Weights of a small GPT-style language model, trained from scratch on English Wikipedia: rotary positions, no biases in attention or MLP.
Each number is 500 + 50 x the weight over its row's rms, rounded and kept within 0 to 999. Layers, rows and columns count from 0. Numbers have three digits each. The size before them is the row's rms in percent of the matrix's.

# layer 8 MLP up, 1280x256, rms 0.236, rows 836-846, columns 0-255
101:466476546394483553453531462434566570427510450515568501547483448416523551515575540497425480451507468510503475423449436524438549474569465478431528528446453434507441539566506478479505492560539428500522506573427472505579503573523494435424539435530480514448519469501439503496563536484431465481540440567476497493427477500428501503522415525438516481482527532445470542495484431490490470449536511590525413439536573473493588512485472452490571489551486446481507533621512601551547497568519469555495509496513433521472564479431532524518440411512544502510530521489523446534578527363562476503398420584526498496522497538598455468570489544455540589539504463500492452521447405461513517540470470509441546595556531556480467510530473573493449427398499538312469567520531632423436596533383508
108:449472543509456451544569482509542490490550516468544535543506475476522463485451560572455526515566377364611470527472437557547430476406518588536558507440574582531473502516519564491492514457540360518427539459514466458522533435555534489482485583470547495475437527439527499487587583515567535504508535571492498550528468548524528476441505497442442466534502500549477625447472510494543491563529462530384505495429530503508485557508445428522405451506526483538501428478490407553439499512448448571507500487516573649501513464540502576527488488417608435566540445568565508567491447496552377458475525518428493450420504454525490521472569483496567481459510543429442434391489540439563468496641575497464506507415434534514512462485501460528476572573520469496462510571400502591499532453520468
099:502664553494532476532400534448495468489503531469442458520510449496516490452554482510541445559500500525439471450473571526541493509496430627558514488476562416602567445504455546432632500447573478529523557495464413571515491491552477527548504426473511541447557530456529491473437462494473532520513544506517435574458472444523500468510448504519462551527536384453474589469565548445504546534418372523531439563438443483536539460544460533464522503596508457476560428544429571527519468532467539507446473553483460565587575629478409490438534492445465473560597511375480490515520523553549498477496548520457549434469480515488595526442505438597390410421452396426508540470550515452531468489478559473508509549570583484438515452492496490537522605579480456481481508530516526442489508495469604
104:490522430546491515475463466503492525447518466554474429480556480452467478488468497423452484597484523505493483478492549511486527583442425593415480488547462541466476502547579552474469522490465435568454532432541507495595416469444514484479436563567538474540477504443405401482551495498474441543452437462497586581378538513420527534520563489493487449441491549413495544511528484405472521505432563517578506569578524490536566488519389493458495428471392489489519562541507410538456467447448566456529546483561477425478619496532483515540481579519518484443481480527549520531560561527477457507477457553486594572467505578444392487499493497432491534475485495433497489460463501489476537420421484375454562462498410443523556559538544568564527573518672599611517479503407433544567504577480512
093:542403470576478446506457499526445487571471517469558460432496404508519524440485559493594503453541606531504519482432481585505447509534457478444530418515434503554482549504483564483517416497532531516465507541499468435452400440526474549372560651468513474497495526460574497461458430469517514457482462521484546520502565457515416489501571476458459549557510515624585545416479552507516478522487538504559526537453527539470485436511469470501474473434491508516468505553545460438404512494496514472446656476462515535514433549499592460584534492476406467563563533532445544486562524501508439537514445458586551561619473473618451504555571446582536459538404430523516452554443427489452424410538440482577523461521533454548491489430538410537444492468458485494382504592490519562494533594440479
097:405504534439522453524574447422483553482524526511408413537491471494589619544542512460429580481477553562537513430526468615467531536475488508476437414629414492490566512476497512521546493491376563561436493480441511498452468519487566424412543501512530459462510543459586463431496512480421397564468450444488500517539393559430504508541439591471549530487450526450468552525620522598558533490460519488516556568483473585505506537506516507497500506579455530494384499579448515495584471469500545537493570496572508561436487412524441503590464519461494497569509542505517519542582466562553452494525450435406460591531502513427487515509585524479433456512430523418492479475540398418469477465557437512507476437543553437546533527561475540488455596465458486575441491501465418445530464525484451
104:487651477412391509421501534407473589459571511539512516478498498496481591430564519457461479429550445545544506455493597502528566521377507594494445469452523478496538483473496554495435432556576472489467462602548452538532465527495478588632531458382478486441529539551464587497552462437478432495456563572498542569576552488504514490560394482423500475484539515439435374498469446572501450525601517550498559485447469479484558504542525538548500455502563474431439494514434515531481501525525568491576444442509523528480454524509540560484505485416514456567553484538511522543517511452527476470471477552506449553523463556477519494400456433465548494443516470451544521553395507416568439447444539466460475414417566515514519511529455486540436439517413362500546492458500540497559600549469510
106:604498480444485539327461460501509512513594490534472478431531543447432473585560506479418471556512413507438516463411469488501535500491518460473514509546565551476514447370485496540521523461535406486443458461543512511590577512522540430504473514455530609371498453546486467505541520523491434584504474574553487515575426495522491617497550510515614488493494539453487507539453531454524409607408546554396437604480506491411544491512270579499537475498490576504523491477507490441485544514498495378560477598482513430551522525490442510490480495483488521476504502535477521513446578523504456543482466563529477508393583517533439542478491487425427491486581596614524493513518495536516524534449467554526480465523496530483569554581426511473446538527485507475503536490471476450454505452479510
097:606410481463486542542457489497402462510594516518498510503550559417509503528558526459438491506532474542471523460505541513507550569613481578463486523470567469495444498452484404395543524439476466440553589457529517493558603515472601479548501471470400432498388450484427425501562563580504558504535464575518566446469491467547555477476528463503400448532513604447553496542577461475403477560442467486413541483510583548502438441510547571482518468529470522473576609535533531538545521558473445523521449489556440414440500336438449524514480447482517461484477553522461596437456547522539459499407492467525513550503483526442435447417452591496557400509542522470590514516459541600552472490520516522517433572484534523474490493552400480526471461512488524535444500505553431474398537568527499
111:466596522438468546475544569526488440500442451535483511464483408554416537553464634458546470446494416550569566471403410553476531497485521496517513426383498450515545461484526508453556465534390467501470506576424510519431535441461578488461518506555501532532427576489463505552503472477503469505518443480548514464453516552547465485557432458458530531578453478551563570517477460463513506458563466471487531505546540575486493610426442587524551497505444518545397539564486498596513506490521579414412523459501502459451604521497495429511418450529479536582505487536522494473488530423453453451549461468552605507467542577430494442566562505464499495519478521622444522652580514481528477514622528469509505459489516531428466522601524531476590402472560476395556464506509497559436473437496420
092:572451569464549511594443455527434484528510496535429540587494422465489599485457391517504425434432489557637522515452555559553539561417511581513599612555493429518560508460443556544487515469461495540471445447471429411395539505546505555534535568493554460489355442532475508561460524408509440484470458460511475557469431523466472548528523487527523519470500510521588538463499535540481542437508485502544510576475562565500532516520490481463510481527397519443451566527542481445393449481547471568400575490489430549537498486548550462528434553522451455488448488489514510583423532456514573558529547457465486517533604499571403522455443596585458465515481458475450497575498443596521550535538453500520534507420524465545569464518463393461460534508457548514479535434544542563505553589486420